config.toml
d_model = 320
d_mlp = 1280
vocab_size = 16384
norm_place = "pre"
rope_base = 10000.0
tie_embeddings = false
parallel_block = false
init_std_up = 0.0261
decay_fraction = 0.454
decay_shape = "linear"
Each number is 500 + 50 x the weight over the matrix's rms, rounded and kept within 0 to 999. Layers, rows and columns count from 0. Numbers have three digits each.

# up: layer 5 MLP up, 1280x320, rms 0.118, rows 614-630, columns 0-79
# down: layer 5 MLP down (transposed), 1280x320, rms 0.108, rows 614-629, columns 0-79
up614:640654434579515602536488465539416372563323591442609443511523615441447355679448454394426532573527584493552378615699597389557461526630453488585509489442539602505597538625483558571565566520323667551586541646472398693450558582518492597639304436
down614:547351475503366496510491501676552370601461374474394476421485549573611524455302560487476629575519478403526574499492518360527626478290461540674565641615666492459427517478453512435557483595482665488442450585537394383456533463465566428621468310
up615:504521494486497488504529500535484511513508514489489481487503485496499500477492482521513509485500528500502478507498503489515515490535517485523508528476484515496522481516499493513500516489503489497494533519499500479477533527470472495500510490
down615:499509497488481505487481506513491481484511489508483486511513493526505514492491485502503494508503507512492518513511499499483493487517494516485489499496492521502494491501484507498501504513493492518484486491512482515491509513517518493498481487
up616:540563521518422586625503515472429421580498523436524424464539549492521493492434448509516395346494485466394507388510572490520468478541423576507523454493672570476574419440532395495581530502582471567584510566431520540469365533517466527446458472
down616:604530550467609534426508490420451418389497453466609435477487506547519530466507532526587441450549406438588472463454602506426513433528492503466386551479442524572406476515585375532574566373596415648504513515428544411397441317506598597457392473
up617:467489504496495505502488492503493510491491515503495503502528485495503491497498490496507486486493500500481493500507504499518510490500510500499510491495495490515520498491487486508506512494488513515513524495494503488491501508488495487488511494
down617:504501500498502500496495505504495499512495496497504504501498495493490508507497502497502499499495501500497503501497511504494500490496496507498501505502502500503502503484494506500499506487498494499503488508509499506509509496499501498501499491
up618:497526503507502515513502497530497488515515513507497507490493506496509502492507496512503501497510505511491495520518498498500516497513509497511498495506499512502511502506507499519491488491504511514486535498472508507503510492490496495510514511
down618:500507510503502499494503500512498498492500496506505494493501510501502500506501501499501504499495500499509505501492511500498502499496502502493499495499502501505494502492497499501501502501504506508503495500506495494502493506510501498500502498
up619:494497497502499500502502495498496491510508511490504508511507509502497508494496498505493516498493495511499492500497505486517484510517498507496505504494500511490504505500498495509504495495488512494510531511471486484495490508513508496502510512
down619:498495508499501496496502498511509492500495503502485500499506503492501499499516502493497503500494493503497502501497509499494502492497512501497497501498506498513481497502498501502507505500498498513500495495510500490501499502496501505505502502
up620:482500489492504511492510504492493494509509511506494510500509519484503502505520506508491496501505504494501494514504501497533509506504518502506514494488504500505508482501499507496485490510492515502501519499496504505501496491506496491496515496
down620:497503502500504500496507499501497498500505499501496501496498500503500498500502502500496500503498499499499502501496501503500502496498502499495503495497504498504499498498499499503503501500502501503502496499505497500505495505504502501503496497
up621:496501503494499514489498499503496506507496517511503495494500506489500507494495488493490505485486509500489485501484506523512507504508493484532502498489492518506503499496507491516493472501504504495501521502496495499506487497502491506516525498
down621:506506506493492497494496494511502490503505490506494487500498504512519485503503507498503504502470504503506499506496503504494499499488505500509501504502508499503495491500496505513514502504493500489498489517508500497504516512513497507496501497
up622:494498485502486504489502495522488506512496510494498496509506513496515509494495488508490493498498505490500506505491501518507505502501515506509486500496504508508497503494508507503496491503502505478497537497496505505492501504487510505500515507
down622:502500509500501496485498504511487503503496492498499498499506498507506503500508496501498495503483502501496506500495500503491502493494503496498498498506502498506499497505497496500498505495503505500501493501511490502507502503503497494496497493
up623:707584629486563545507533568369467615575441588514469634525607464371396434435559485575598460549535569412620594605600525555384581491319583513579520546594611568604497561499523421467356517462579437485542523559410587514333504478583373478446446552
down623:482522539491594352383532340697504520490435452474400512584461365467538473486644601507467459528475441517428448500554533522507576440510582540427525514449599542404532580562360500627491527542388382451576239456555496484556521506334461521584384531
up624:498497504509511500497504502500501496485499514496499509492500507496496496492491508484489512498481490492503504491506493510505507520492507496517501502493525497490538502496501498500503502499497503508497525489495498493501488498491499517498498495
down624:508502503506491506473494499510504504500508489517501498494492503510505498495515505510494499502469494495500509503497502499492521500494507504493502498495507485501495490499489498505517505506506503504505496494506506495502505500502501501494506504
up625:457572640460521473609475436641481418481538477417408500452472482467527601506553392520518500600431424450472533374496424604559553332495469395421519587513428359711394431501405397465530535370492542363406528549295489557645394361497606592561428285
down625:455535465481497535611302491553455610428535362539552292562475568422458442498489447586561353567677524434510407468389631494357518519410530460474481467463611406532438623578604364398335491560462542681499315264543485515605406439489507454496372550
up626:471512506504498492500502500472484498473505528518515521500512500490501515487543492510517495505485520502501489517502490524510483490523503509475476502518484502480482475527473480495482487498503482495498536508503504510496471519520512516491506482
down626:488498493487494504501503494499500501490491494507500506486502503503497495506505497506500500508501508499493496499495510495502502506498503499499489488498499504511492497496486494507498509502502496498509498492508492492498500495513503496498502499
up627:501502493511503506495497497505511481499489514487510509490512522495496483488507501486480500482504497494500498505507506498499490506507517518521512507483507510507505507491496494491500496497504495501505527493511506502484500516496499499481508491
down627:504497504498502496496504496507503498497500499507493502499495502497499497498506504508510503499484500497499511498499504499492503499502511498493501506497504497505486497497492503500520504505503501505502492486508510500500499502502493502500505503
up628:476500525501499507500493523510523505488503527503485459492522495504515504501522487505514493509492525514492511521487484488482503516521470501506497489482488488481487494500510510506483476483493506513521541517496505509506501501477476494486504498
down628:507488507510492499470490519529506483523517487495476513498483491489488508511521498482499492492506490476486508517503490493504492490501521492514504517486507488515498480501506499501515498482527526507518504490488482488486488502509492522504502502
up629:499502510502493496502498513505496512507510523505496486488510499491507495501499507506482501514488498495483496514481494511510503506509500487504492504489496512501508490494489498512514502493498519508486533483498500495515503508512499498494495507
down629:496499506499500496490499501502489501500504500501498495501500500505501504500500500502498499505502498497492501493488501501496505497496506500498497496498504498499497500503499498504501508498506509504502495497508495501510500501504502498502496493
up630:491640359556400552458492520584453436634582452639477494403608432487725579403622418519449457577378489486531516447625513534486410463570557463668591517519469434589487412438506453588413427607515467469438533469463583530411550572508388405534654597